Each number is 128 + 24 x the weight over its row's rms, rounded and kept within 0 to 255. Layers, rows and columns count from 0. The size above them is the row's rms in percent of the matrix's.

# layer 6 attention key, 128x96, rms 0.162, rows 40-76, columns 48-95
size [105  89 107  96 101  91  97  94 107 103  97  98  92  98 101 101 101 106 105  98  91 101  95 108  95  99  91 100  92  91 101  90  96 101 100  95 110]
[[112 127 120 125 124 141 121 135 124 103 130  75 151  87 116 110 118 140 132 107  96 142 177 171 137 125 111 151 183 116 120 152 160 112 104 206 158 125 153 129 120 170 163 101 142 118 148 111]
 [128 168 104 146 125 133 139 125 112 128  84 133 118 126 121 135 130 107 126 117 141 126 121  87 139 108 150 132 123 206 128 119 146 125 157 120 136 137 129  84 117 131 101 116 143 100 120 142]
 [115 137 122 109  98 119 126 137 114 138  97 131  79  84 112 135 101 118 148 128 134 140 167 139 134 122 164 156  88 102 113 121 110 119 110 200 119 165 148 109 157 128 146 118  72 112 157 131]
 [141 156 104 142 125 145 144 116 133 149 145 120 155 164 150 163 124 121 136 125 142 148 138  60 120 177 128 133 116 197 117 143 123 117 159  93 134 116 117 126  97 156  84 131 132 127 110 120]
 [ 55 140 148 164 137 114 150 154 138 145 137 166 119 152 161 143 131 119 150 103 105 128 119 148 150 117 111 112 149 144 110 117 133  96 113 182 132 123 131 144 105 143 115 170 118 100 104 131]
 [157 164 119 119 126 171 127 137 124 120 120 122 135 144 115 124 123 104 121 126 122 132 111  70 143 145 115 113 158 210 140 150 139 117 138 107 128 110 110 100 117 130 115 111 136 131 133 144]
 [139 168  76 145 138 160 129 104 127 116 120 118 117 108  87 142 109 123 130 113 135 137 132  74 118 155 116 115 140 179 137 140 145 121 113  90 129 149 136 120 138 108  98 119 151 135 136 129]
 [122 128 110 170 114 138 144 136 148 124 114 122 133 109 119 137 126 127 176 142 129 119 129  86  97 143  93 132 156 190 110 168 163 108 132  93 132 114 110 149 107 107 118 129 123 140 138 146]
 [133 132 163  85 116 140 148 150 126 102  87 124 130 123 113 151 109 165 121 147 101 141 122 106 135  97 177 119 138 121 113 109 127 190 146  50 108 153 123  90 143 126 135 126 147 149 119 141]
 [145  91 162 118 144 128 144 111 104 129 109 126 127 120 122  89 145 131 132 143 136 167 125 184 123 122 169 129 120  64 121 131 107 140 117  77 122 115  93 176 139 113 146 144  97 125 123 128]
 [143 163 116 119 154 123 124 172 131 147 131 119 152  95 108 118 155 131  87 121 121 136 109 128 147  78 143 173 105 128 100 118 138 137 151  37 148 153 136 111 126 130 102 135 134 151 118  78]
 [110 127 158 150 170 112 142 116 124 142 116 123 134 113 122 155 114 121 127 124 130 126 153  81 158 112 124 114 117 169 106 136 108 142 151 167 112 119  97 145 109 153 123 195 129 114 104 175]
 [201 139 114  85 170 190 113 106 146 118  89 160  96 132 120 114 150 127  88 127 111 143 119 138 132 115 167 116 117 120 131 118 113  94  85 112 154 123 102 127 136 135  92  79 104  94 153 126]
 [128  99 143 157 103 134 141 108 115 121 144 127 123  94 145 113 102 130 149 138 142 137 146 208 135 111 144 110  95  55 114 109 137 124 108 218 134 104 114 154 166 130 134 143 112  95 127 136]
 [125 150  74 127 113  98 135 157 145 120 107 135 133 158 132 134 116 111 138 118 140  90 112  83 124 106 157 136 143 186 110 136 150 124 170 102 106 172 138 106 121 142 122 131 125 131 128 119]
 [167 132 128  98 111 157  94  97 134 111 128 112 130 128 134 100 144 137  91 141 129 147 130 219 119 151 130 122 136  87 105 110 124 131 117 205 110 113 113 131 139 117 147 108 127 141 160 104]
 [165 143 136 105 129 160 109 113 108 107 138 146 118 132 111 148 146 131  81 133 126 123 130 180 119 125 183 128  95  72 130 103 139 137 115  46 146 149 144 111 146 139 108 114 133 144 166 113]
 [120 158 115  98 102 167 118 133 131 158 155 122 141 114 135 143 143 118 115 140 106 147 119  87 126 132 134 129 152 162 138 100 163 143 153  44 122 126 140 119  97 159 126  99 135 121 119 127]
 [119  99 134 116 107 127 109 106 139  98 105 104 157 132 116  99 175 124 120 146 115 118 139 190 146 100 144 164 113  72 114 150 100 156 163  71 128 113 149  89 142 138 154 134 138 127 150 124]
 [176 121 181 157 156 150 107 140 113 151 149 143  88 139 106  91 137 126 108  94 131 152  97 149 119 111 124 110 152 105 127 142 107  97  77  91 130 118 106 162 127 125 134 157  98 114  89 117]
 [113 153 113 136 142 145 141 148 137 127 133 145 122 141 102 150 123 141 108  75 132 117 150  70 119 159 110 125 135 201 112 126 140 104 150 167 105 122 135 134 136 117 113 160 104 144 159 117]
 [139 125  76 104 111 123 138 116  90 127 123 117 118 120 143 141 128 136 107 142 143 115 144 163 118 123 154 143 112  90 133  94 139 116 131 205 126 150 163 110 147 136 128  93 124 110 138 131]
 [132 156 134 124 171  80 150 152 121 147  96 143 132 135 130 166 140 148  86 169 183  99 120 117  97 105 104 123 129 170  89 116 148 163 149 107 152 126 153 103 113 106 111 156 162 155 110 137]
 [137 151 134 112 133 136 153 114 142 145 126 114 125 144 125 133 139 121 124 124 156 140 168  88 108 131 164 114 124 143  70 141 116 119 144   0 127 124 105 120 124 120 141 152 129 128 146 109]
 [118 176 148 144 153  97 141 124 122 167 122 147 134 160  94 147 137 107 131 144 123  98 129  79 138 107 131 126 130 144  77 131 141 130 108  63 129 184 123  96 131 142 135 130 109 153 138 172]
 [132 120 113 155 154 114 129 176 100 135 152 160  73 151 145 140  92 144 135  88 110 128 141  86 142  91 129 123 155 182 146 140 107  98 142 147 135 118 119 151 128 116 101 150 105 152 132 118]
 [162 153  93 106 132 142 130 143 118 106  91 141 151 151 177 103 115  92 127  80 133 135 139 138 106  95 142 114 151 143 153 146  89  79 152 100 112 139 125 136 121 128 132 181 120 141 132 128]
 [125 150 129 108 117 138  91 116 156 118 106 103 154 110  93  92 139 126 124 133 149 134 140 159 141 126 144 136  50 112 127 116 103 151 111 108 136 108 123  64 128 168 120 100 116  90 141 131]
 [123 120 115 151 125 110 133 170 147  84 145 160 108 127 185 153 114 126 147 162 137 116 120 133 108 141 106 113 120 126 114 136 131 116 140 157 111 136 141 109 122 142 114 140 139 148 143 114]
 [ 99  95 118 121  95 134 100 186 155  89 131 130 105 107 147 134 126 119 102 120 134 122 136 167 153 114 115 156 128 114 125 127 141 111 142 204 161 112 170 122 129 115 156 113 123 132 131 117]
 [105  95 102 179 106 149 126 111 125  98 134 102 160 106 123 168 153 137 143 135  82 102 164 141  93 141 127 147 162 148 147 110 148 130 100 120 139  66 129 137 152 118 152  95 147 123 119  90]
 [141 132 141 220 138 105 155 148  98 118 134 162 100 141 122 126 137 171 163 123 140 112 107 120 121 123 129 145 126 134 147 149 117  96 117 144 120 133 101 167 140 122  88 162 117 153 114 135]
 [161 127 124 182 129 101 141 146 127 125  93 169 121 128 116 110 150 122 156  96 123 113 139 140  99 115 109 151 122 146 151 137 110 100 140  86 126 109 126 117 129 146 105 201 115 138 117  93]
 [120 138 151 121 104 110  96 128 138 120 149  92 140 163  74 125 121 145 128 119 140 148 134 150 112 129 116 111 147  84 117 128 142 178 146 106 118 169 141  88 135 125 155 145 143 134 147 172]
 [115 114 156 164 143  96 166 145  82 142 105 175 132 152 119 161 148 163 130 194 106 100 128 138 128 130 123 117 115 107  79 119 124 138  89 159 135 139  91 158 144 136 115 178  90 111 118 156]
 [139 132 139 180 137  99  97 130 135 129 125 106  99 115 111 131 141 151 158 147 151 109 120  90 153 144 113 132  51 154 140 154 114 134 135 112 120 113  94 113 110 166 112  81 118 134 132  82]
 [142 125 125 155 135 101 137 161  94 115 175 131 100 126 118 148 104 164 109 150 111 166  86 134 120 105 137 138 157 144 174 119 126 121 107 141 156 150  83 124 125  85 129 152 169 128 100 112]]
# layer 6 attention query, 128x96, rms 0.165, rows 41-77, columns 48-95
size [100 102 109 101 105 117  99 100 117  90  95  89 114 110 102  98 117  99 103  98  97  98  96  90  95  87  99  92  87  98  86  91 104  94  95 104 107]
[[ 94 140 114 115 144 121 137 125 132 178 109 130 123 114 110 155 141 118 164 107 112 146 164 146 153  96  62 120  57 141 117 109 139 115 130 157 144 159 101 129 119 118 137 140 137 147 118 101]
 [139 151 103 152 147 162 127  95 125 142  87 133 123 128 134 109 155 118 135  99 111 130 128 140 121 131 139 138 119 118  91 135  93  92 138 132 111 160 161 155 125 143 121 125 125 113 182  96]
 [143 142 143 143 117  98 163 125 123 162 136 102 120 125 148 112 131 160 120 120 103 128 104  97 116 168  94 111 144 146  83 157 133 142 105 130 117  99  98 157 137 116 130 116 128 182 118 160]
 [121 118 149 146 146 128 130 150 119 123 137 128 129 145 148 138 182 119 124  93 106 122 120 129 123 127  88 108 150 142 109 128 125  89 156 137 128 116 152 153  99 136 112 162 164 159 141  97]
 [ 96 114 105 126 106 123 113 109 141  96 128 113 136 123 107  98 129 124 144 111 131 183  98 137 173 159  83 119 106 153 153 132 158 139 103 154 117 102  95 116 131 136 138 117 110 125  90 141]
 [ 95 144  73 155 134 124 154 141 119 117 132 129 137  69 100 151  99 139 141 117 136 131 122 158 106 143 103 141 123 150 161 121 157  94 127 158 138 117 103 114 173 116 106  85 119  95 141 137]
 [173 155 131 162 127 161 142 131  90  86 116 119 128 164 124 120 107 142 123 139 116 130 113 140 119 147 101 135 134 160 111 138 112  95 110 145 131 113 120 134 132 121  83 122 101 151 149 102]
 [108 139 140 102  96 136 102 124  96 139 108 163 131 142  84 134 118 148 131 135 111 145 134 156 125 131 140  87 111 128 139  92 132 169 135 131  75 157 140 117 138 117 135 175 153 118  86 143]
 [112  97 141 137 152 104 118 115 163 152 138 108 138 136 105 137 111 144 153 111  98 148 135  80 137 117 160 133 121 129 125 134  88 149 150  92 146 115 135 150 135  94 146 148 122 129 138 136]
 [157 124 146 111 147  86 164 147 141 144 121 130 144 161  56 131 101 153  73 116 148  92 107 145 126 106 117 133 150 114 131 123 178 169 121 149 153 164 127  88  95 164 112 128 161 127 113 133]
 [ 68 134 160 110 164  86 123 138  97 160 113 169 134 123 140 111 131 173 165 143 121 154 154 114 118 107  74 120  92 147  97 123 107 149 117 139 128 138 161 198 119 124 130 172 123 140 115 121]
 [120 139 121 133 148 102 132  55 137 148 134 137 120 150 121 154 110 133 128 110  95 140 171 152 179 103 144  76 117 118 105 110 137 117 137 109 160 125  98 119 151 149 133 134 147 101 113 133]
 [144 115 144 162 122 150 133 102 111 116 116 107 147 107 146 124 121 153 160  92 123 182 145 136 108 133 149 142 158  96 132 128  72  93 116  97 110  83 157 167 143 108 125 159 169 145 143 133]
 [168 144  94  89 115 124 138 136 123 117 106 176 124 104 166 132 135 143 166 126 193 111 154 140  99 106 128 126  87 122  92 135 108 112 151 151 133 149 141  92 148 130 124 137 116 147 125 126]
 [124 112 156 111 115 157 134  76 154 119 153 113 143 119 123 151 108 151 120 130  95 162 150 141 143 140 150  89 130 100 127 107 160 168 143  96 174 126 120 101 131 154 142 123 129 139 114 121]
 [152 170  87 122 133 149 140 132 153 130 174 101 144 110 119 129  94 166  73 101 114 146 138 137  94 126 179 136 138 117 108 100  98 168 126 115 154 131 119 112 114 134 118 127 156 114 132 124]
 [ 94 115 144  96 128 113 112 139 106 159 166  91 130 173 154 138 133 105 106  97 148 135 119  80 135 152  90 107 153 146 121  94 131 120 119 146 113 105 129 129 156 121 150 111 168 162 102 121]
 [152 121 137 115 120 110 140 134 164 115 118 122 146 110 106 144 143 125 132 115 173 117 143 148 140 129 131 157 112 112 156 118 141 136  94 132 109 120 155 103 106 133 143 137 116 110 139 137]
 [105 120 141 154 172 101 133 103 130 133 118 146 122 162  77  89 143 125 147 116  92 171 128 108 156 114 142 142 155 131 129 133 133 108 145 103 151 109  94 159 131 142 100 134 123 110  89 153]
 [ 57 143 114 177 126 120 140 171 159 127 134 132 113 116 129 141 112 146 179 149 174 107 144 156 105 143  91 101  87 125 108 144 140 100 145 178 136  81 132 114 141 134 117 122  88 106 162 102]
 [173 139 128 115 126 159 117 125 166 140 141 129 128 108 148 133 144 111 124 121 152 102 129 148 107  94 202  99 145 113 146 120 135  90 118 110 101 128 115  90 151 135 133  75 139 143 138 100]
 [167 153 159 140 130 111 139 158  97 132 125 160 141  79 113 130  93  93 126 142 100 124 141 122 140  46 147 105  93 134 136 106 157 155 146 133 153 180 108 132  95 101 125 131 124 119 120 129]
 [106 178 127 117 132 107 141  92 143 182 118 145 156 121 111 121 101 135 137 113 116 147 157  82 132 149 140 125 101 138 117 121  89 162 149 137 135 107 146 140 157 156 126 153  90 103 154 139]
 [195 125 155 158 155  80 102 134 101 105  96 146 122 126 122 139 118 149 113 174  86 132 166 101 127 123 139 154 136 124 112 179 109 162 129 116 157 127 112 123  96 168 121 129 124 140 112 127]
 [142 106 100 172 150 107 113 171 134 144 111 155  87 159 150 143 120 135 166 114 116 119 145  86 150 115  82 116 125 143 126 135 132 105 110 124 130 103 117 164  97 171 129 148  95 147  80 130]
 [142 128 132 167 110 141  98 134 139 137 142 173 140 146 168 100  78 153 174  97 148 147 146 112 168 120 176 127 101 117 153 142 119 115 151 113  98  79 137 151 117 130 128 128  91 132 130 157]
 [122 113 127 113 138 139  99 103 128 115 130 115 121 105 120 100 134 177 112 163 132 136 133 173 116 105 154 155  76 118 130 134 141 171 112 144 108 167 148 101 178 102 137 126  98 134 163 141]
 [100 110 142 171 144 117 134 170 103 121 119 164 149 147 147 132  81 132 115 106  94 103  91 108 142 122 116 151 158 133 151 112 136 118 129 133 123 138 140 130 132 122 143 101 122 141 149 154]
 [ 58 131 132 122 125 127 156 144 163 140 121 113 139 113 115 154 133  82 136  91 138 118 125 143 100 128 105 135 164 121  84 105 134  69 107 170 122 104 150 119 123 151 155 123  98 116 114 128]
 [101  88 107 130  62 154 152 109 119 119 155  99 125 106 119 164 168 105 161  84 116 146 163 144 144 180  94  79 148 113 159 114 149 104 109 135 129  90 156 140 127 123 120 122 168 103 141 111]
 [120 114 117 187 117 105 140 133 116 158 122 164 112 162 116 146 126 111 166 114 109 109  97 111 120 109  72 110 131 140 122 146 107 106 104 129 118 153 137 174 138 112  93 158 113 147 114 143]
 [112 101 101 164  81 116 105 168 133 142 124 149  88 142 155 115 143 139 128 109 116 118 117 106 137 124  88 159 138 136 146 128 127 126 105 121 124 114 140 145 158 114 114 157  99 154 149 110]
 [ 78 158 134 113 130 118 119 146 121 146 149 115 156 103 113 110 104 146  94 150 106 140 128 144 107  92 120 156 132 109 113 128 105 151 149 133 153 169 140 119 134 157 150 148 137 147 139 132]
 [144  91 160 149 141 135 134 112 109 129  86 150 108 134  92 150 135 148 101 146  96 128  69 136 120 149 129 104 125 126  82 146 126 137 122 136 114 158 141 162 136 114  85 150 130 145 128 149]
 [145 108 129 159 159 105 136 122  98 125 113 128  98 129 144 103 116 150 120 166 105 120 129 118 133 132  91 183 100 151 172 140 142 166 125 135 145 169  97 112 172  94 108 129 119 123 142 120]
 [122 127 112 128 115 170 177 135 115 135 151 154 117 127 146 143 145 120 157 127 126 176  92 137  95  99 105  92 116 149 163 111 133  99 124 114  99 125 130 138  94 134  91 185 182 154 103 119]
 [ 97 107 129  80 142 150 102 130 147 160 147 115 182 148 125 147 148 137  99 115 115 116 126 105 137 180 112 126 105 145 151  87 134 158 141 117 120  99 155 134 140 153 135  95 159 127 133  63]]
# layer 6 attention value, 128x96, rms 0.132, rows 32-63, columns 48-95
size [111 110 116 118 111 121 107 105 122 110 113 115 109 111 104 108 120  98 102 111 110 105 126 101 105 104 118 112 106 106 109 107]
[[133 154 121  93 152 132 125 134 126 109 107 184 126 116  95 122 159 119 119 113  98 110 112 155 146 158 117  82 131 134 102  88  83 164 117 127 147 112 131  91 141 155 171 160 110 115 128 122]
 [102 129 116 123 159  98  82 133 131 149 147 136 149 141  91 153 139 122 122 107 124 141 102 133  54 147 121 128 135 138 115 127 108 139 103 124 238 115 100  94 111 131 104  94 131 125 132 117]
 [140 129 124 127 139 176 171 145 153 108 126 186 140 114 139  72 152 130 120 128 183 116  98 128 121 149 117 115 136 149 100 105 121 121 148 116  77 107 130  92 183 151 120 128 134 100 120  79]
 [117 146 134 134 129 103  84 134 154 150 152 126 128 106 122 112 130  62 145 134 153 114 128 106 120 125 121  91 135 117 169 144 148 159 133 128 109 109 158 107 139 150 199 146 121 154 144 101]
 [140 165 150 154 140 112 161 105 115 105  80 107 157 157  75 108 170 116  85 155 141 137 106 130 123 112 121 106 161 140 179  94 115 118 145 123 165 121 148 151  88 169 115 118 112 122 130 122]
 [127 103 112 131 125 111 111  95 113 118 156 103 153 105 176 176  91 138  89 123 127  93 141 143  99 105 134  96 110 123 120 123 112 105 141 131 174 159  92 128  99  84 117 134 113 135 133 194]
 [115 135 142 131 115 115 155 118 132 121 125  80 159 180  95 154 104 133  99 125 126 101 138 128 116  96 132  99 143 145 121 115 139  95 173 121 179 135 123 124 104 108 152  77 106 127 127 142]
 [147 112 112 146 117 150 167 110 147 143 101 127 111 118  73 130 119 120 106 163 109 105 119 109 156 119 125 115 130 137 105 117 157 175 173 129 123 188  82 116 111  68 132 145 103 125 157 124]
 [109 135 162 150 139 101 145 143 105  82 140  64 149 181  95 160  97 121 112 138 110 138 145 151 130 124 139  98 132 130 153 112 163  58 159 146 149 130 148 125  77 106 168  76 148 120 108 104]
 [130  73 107 109 121 125 148 135 177 137  98 107 123 119  87 147 115 135 143 118 100 136 129 145 168 134 127 144 134 104 103  94 142 116 103 134 124 110 111 160 145 101 104 104 119 124 105 101]
 [135 143 105 143  89 160 110 142 130 131 172 147 119  97 165 109 128 111 171 119 143 111 148  93 105 127 125 187 129 121 173 134 121 171 118 117 141 132 102 116 121 115 200 122 120 163 168 156]
 [111 120 144  86 107 134 154 132 176 135  77 111 137 169 106 138 157 107 134 134 119 110 153 123 209 136 137 180 126 143 121 146 149 107 146 124  61 127  96 145 140 111 163  97 158  95 123 133]
 [144 131  87 151 115 147 117 120 161  73 135  75 124 154 140 144 138 113 136 131  83 101 174 139  97 129 117 107 145 129 109 117 143 133 148 119 120 107 103 135  73 135 185 137 142 194 164 100]
 [115 120 155 152 114 130 130 159 139 158 127 162 136 127 126 133 133 151 115 152 143 142  99 155 102 169 112  98 132 104 121 167 132 100 117 126 148 107 111 117 156 134  95 101 137  99  99 105]
 [103 124 118 109 138 136 108 136 111 157 196 153 103 112 176 185 155 139 118 110 125 147 136 143 123 139 125  82 115 117 155 136 119  97 112 133 128  90 115 128 142 150 154 158 143 120  94 136]
 [128 113 107 141 141 124 116  90 118 122 136 120 148 120 156 158 161 134 167 126 124 136 163 133 111 132 136 139  90 121 147 161 154  95  92 137 126 114 161 153 136 125  91 140 114 157 147 134]
 [114 114 130  98 142 138 157 149 181  99 129 156 105 128 132 158 140 128 114 135 155 106 135 123 163 142 133 144 120 131 122 131 152  94 123 138  85 101 129 158 157 121 153 143 178  91 112 130]
 [121 105  78 116 131 131 136  82 146 159 110  80 123 131 130 146 146  92 174 110  93 155 127 122  83 110 124 124 142 128 122 139 133 147 100 118 162  92 131 168 109 159 110 116 119 190 146 153]
 [128 147 102  94 189 127 134 125 155 124 135 152 126 142 129 122 141  53 147 104 113 120 100 109  93 119 127 159 166 146 125 129 105 118 142 123 105  98 117 104 149 190 129 142 129 149 127 131]
 [113 153 135 116  72 155 130 118 123 161  90 130 129 121 150  97 147  99 172 135 147 145 154 112 146 114 142 113 101 138 130 200 159 114 111 119 112 130 109 155 154 102 131 104 141 161 133 119]
 [135 145 135 122 146 129 162 168  71  71  97 157 132 116  89  87  68 126 164 122 163 138 158 137  94 128 132 115 142 126  90 132 173 108 150 125 133 132 134 105 145 145 125 125 128 127 101  90]
 [139 137 129 117 146 102 122 100 128 134  92  99 107 167 150 154 121  77 137 153 150 113  93 114 122  71 133 119 128 106 120 176 145 130 107 114 148 132 107 146 125 135 168 112 130 155 137 196]
 [125 175 155 142 165 135 130 124 153 119 124 142 127 173 123 125 136 173 120 178 158  81  94 133 118 104 129 131 110 117 111 130 114 110 104 116 146  96 125 131 153 164  82 136 117 124 141 141]
 [146 153 129 123 158 130 163 118 132 122  85 147 132 131  83  64 147  96 146 128 128 162  81 109 129 100 121 160 168 155 138 119 104 125 127 114 102  82 152  87 141 199 113 122 110 163 128 104]
 [144 144 159 140  83 156 149 156 180 141 111 154 106 152 146 130 151 146  84 156  92 125 106 142 101 144 117 119 101 126 118 175  97 113  97 124 118 101 136 106 151 129 112 146  95 128 120 142]
 [ 96 114 144 116 140 136 146 116  92 149 139 165 141 143 120  92 143 169 125 112 201 104 108 127 166 120 119  90 136 137  99 134 111 117 141 128 108  94 137 128 177 161  88 103 148 107 120 133]
 [115  76 134 154 141  91 112 109 148 102 133  93 121 115  77 131 114 138 141 114 128 130 112 113 182 115 123 157 158 107 155  98 124 123 115 136 112 119 196 137 105 115 148 122 150 126 133 141]
 [ 95 121 109 129 101 142 154 116 140 181 105 149 151 153 109 146 171 123 104 166  97 109 101 128 211 134 137 142 109 145 127 135 135 139 157 113  91 163 117 172 163 121 148 150 130  91 109 192]
 [141 129 125 147  61 151 149 122 165 121 115  93 137  69 142 134 140 125 123 148 107 108 184  96 106 128 129 150 149 156 117  78 109 152 141 114  90 148 127 169 109 152 121 119 133 168 169 122]
 [101 151 119  55 135 120 125 128 125 215 142 158 104 179 167 127 131 156 132 132 158 137  98 114 129 127 122 145 118 136 116 146 129 158 132 118 135 125  95 111 141 165 153  95 158 140 111 130]
 [105 109 102 131 170 110 116 113 137 154 109 145 168 126  80 116 134 199 145 129 107 128 118 123 149 126 120 156 116 142  93 103 135 124 127 120 166 143  82 139 124 115  79  92 154 160 151 103]
 [135 148 153 182 135 109 104 167 142  62 153  83 118  83  80 151  84 129 101 163 148 143 151 151  72 120 125 111 159 124 131  86 149 156 120 129 188 134 113 129  64 143 143 147 138 102 125  76]]
# layer 6 attention output (transposed), 128x96, rms 0.133, rows 32-63, columns 48-95
size [113 104 115 117 109 122 109 108 123 112 122 114 109 109 111 106 121  95 102 110 108  99 135 105  95  98 118 108 113 107 108 103]
[[103  90 113 157 102 118 101 125 128 153 139 143 116 150 162 137 132 100 153 103 150 115  98  73 105 120 108 144 154 163 164 135 120 127 128 166 101 151 110 134 158 122 134  96 106 139 115 117]
 [110 116 161 137 123 113 116 143 135 142 126 126 135 137 183 119 131 121 130 132 111 128 113 161 125 175 101 163 134  85 138 150 116 136 141  94 107 126 121 164 122 130 154 114 113 135 148  94]
 [128 125 124 154 135 107 110  72 134 106 115  95 140 126 127 147  92 136 121 123 141 106 102 123 132 159  99  89 155  90 177 117 117 124 116 224 115 130 112 110 144 136 132  68 120 157  92 150]
 [170 120 123 131 125 135 106  95 142 120 144 135 101 120 130 131 126 167 129 134 116 138 108 195 104 137 121 138 113 143 166 136 107 131 119  63 123 175  76 153 129 134 103 137  91 154  96 131]
 [126 101 145 102 142  97 143 124 126 152 138 143 132 101 147 133 110 129 129 161 129 157 140 107 136 134 147 123  59 120 115  96 132 150 132 112 117  77 133 193 190 117 120 118 154 108 102 142]
 [100 131 182 157 122 129 135 159 117 171 125 115 157 123 102 126 156 147 109 138 136 128 143  96 106 115 105 198 130 149  83 137 126 164 150  47 147 145 134 126 143 114 127 146 119  98 152 135]
 [129 112 168 117 129 104 136 129 123 136 111 130 164 126 159 120 118 153 134 135 140 143 130 169 114 139 135 151 103  69 112 126 110 153 158  53 119 124 161 170 159 109 136 152 118 114 136 144]
 [ 75  83 127 139 107 164 111 149  92  96 120 136 180 130 151 157 161 154 144 134 134 124 147 150 123 123 120 130 123 116 100 140 123 103 132 143 113  76 140 112 143 103 129 166 117  86 157 124]
 [152 147 130 103 125 118 139 106 149 147 107 159 139 121 130 106 132 146 148 121 147 132 158 124 109 140 158 149  83  82  97 136 112 166 140  55 115 117 146 162 145 149 127 155 137 116 116 128]
 [100 138 112 124 115 164 133 165 122 110 123 119 132 125 151 154  90 103 143 136 117 133 140  85 138 130 170  98 130 192 106 142 119 141 124  79 104 119 144 134 150 141 110 143 121  87 200 150]
 [111 111 129 139 203 135 116 112 122 118 119 132 163 137 110 123 100 114 115 117 109 163 103 152 132 113 100 118 160 161 138 135 125 102 114 157 134 137 111 122  60 116 126 145  74 163 159 112]
 [ 89 163 111 123 148 172 109 141 130 112 120 156 153 128 129 129  98 129 160  99 144 145 120 155 109 130 169  49 131 110 133 123 110 101 129  97 109  91 168 149 109 147 132 167 123 121 167 161]
 [150  88 140 134 135  96  94 136 102 125 114 145 141 128 110 139 115 136 141 128 137 140 128 138 132  70 142 154 117 104  91 136 118 194  90 127 131 116 142 119 116 144 106 191 125 173 105 157]
 [ 75 153  94 105 131 122 153 105 146 123 132 136 109 134 134 135  93  94 127 122 110 145 111  69 158 197 124 136 149 159 127 142 107 110 118 118  80 123 119 141 176 137 125 129 129  99 143 122]
 [113 136 105 151 140  91 120 152 140 187 133 135  86 127  78 127 126 106 138 117 134 144 126 142  94 145 148 164 152 135 135 126 109 120 112  91 130 174 139 141 185 132 103 105 112 112 141 125]
 [178 184 138 114 145 121 132 164 141 141 140 119 118 112  86 116 122 119  80 144 101 127 117  98 105 149 124 140 106 132 105 121 135 173 104  80 192 122 119  79 117 141 113 141 160 115 123 112]
 [124 164  86 150  98 113 133 127 125 160 122 131 130  96 113 107 122 126 144 118 141 139 139 137 117  69 163  72 127 115 151  89 112 117 110 128 126 166 138 128 112 168 100 133 132 151 145 150]
 [144 115 144 122 151 104 124 216  92 117 122 135 120 110 143 147 109 134 104 146  98 144 120 180 142 122 165 141 122 121 105 113 142 170 129  18 134 123 159 124 109 126 129 149 145 139 141 118]
 [145 103 149 151 127 115  79 125 113 133 123 118 117 132 140 145 142 135 135 147  92 115 112 197 148 152 114 112 121  83 148 147 120 131 121 120 116 127 130 156 120 131 111  87 120 162 129 115]
 [134 180 112  86 150 169 178 138 128 111 115 130 124 137  96 120 143 131  93 100 109 142 110 181 116 159 168 108 140  94  86 102 113  68 107 108 113 116 118 109 132 145 131 156 142 103 119 104]
 [136 120 112 108  90 111 175  95 142 148 105 103 120 151 160 139 199 126 155 142  83 106 166 113 187 146 142 110  86 123  97 131 120 102 118 164 137 130  97 146 104 131  96 121 117 108 132 110]
 [122 153 128 111 116 125 152 178  92 154 104 178  99  99 120 132 154 157 101 126 118 154 118 129  99  84 121 126 118 155  85 101 131 131 143 109 121 136 151 137 126 148 111 168 155 155 101 121]
 [ 97 152 115  82 112  85 141 122 100 177 145 146 128 119 148 119 141 110 115 126 154 141  98 102 104 114  99  98 147 131 161  94 122 156 118 160  93 172 150 139 123 121 138 105 161 169  82 139]
 [164 117 131 119 142 107 108 112 125 100 123 130 123 119 165 171 120 138 126 165 111 101 109 148 166 143 116  97 106 124 156 109 144 164 125 186 102 119 113 175 112  93 115  95 151 175  78 125]
 [ 99 137 104  76 162  97 111 131 128 131 135 143 120 151 124 143  81  87 109  94 133 124  94  85 159 124 137 121 173 141 133 134 112 137 124 196 103 144 155 107 188 117 126 121 140 147 123 135]
 [121 148 112 162 116  91 150 107 142 106 144  96 147 128 160 130 110 129 123 142 131 126 103 142 124 178 112 135 129 105 164 115 124 105 133 113 104 112 119 125 134 112 115  90 154 145  86 135]
 [169 158 120 142 135 135 125 120 140 100 122 131 132 100 130 138  83 129 143 180 138 126 125  96 102  95 133 107 116 192 148 122 138 174 144 110 135 116 116 113  86 148 110 156 155 141 138 141]
 [ 98 135 113 129 118 141 125 180 133 140 149 108 131 108 124 124 120 130 142 138 162 171 130 171  97 148 169 128 115 100 153 109 125  82 131  71 128 104 162 140 142 118 148 139 120  90 181 136]
 [128  90 159 115 165 147 118 117 104 108 128 122 133 117 115 115 141 158  98 142 146 124 148 172 181  83 188 118 107 111 105 125 119 139  95  81 139 141 124 108 112 117 146 171 131 119  98 141]
 [112 114 122 143 112 103 133 145 130 136 131 136 100 126 138 129 132 140 147  91 143 127 133 190 111 118 119 107 148  88 151 123 135 114 143 157 112 160 157 173 135 113 126 141 106 154 110 129]
 [ 97 117 134 136  94 157 145 142 118 104 158 104 168 130 182 138 131 126 144 131 129 125 124 117 132 162 106 152 116 112 125 125 125 135 105  90 108  88 125 150  82  83 135 168 131 115 180 122]
 [115 110 149  98 119 132 124 100 123 171 105 144 101 146 138  90 168 142 154 137 141 130 147 129 131 124 142 143  94 136 101 135  94 133 124 132 130 136 105 133 143 159 165 118  92 108 164 141]]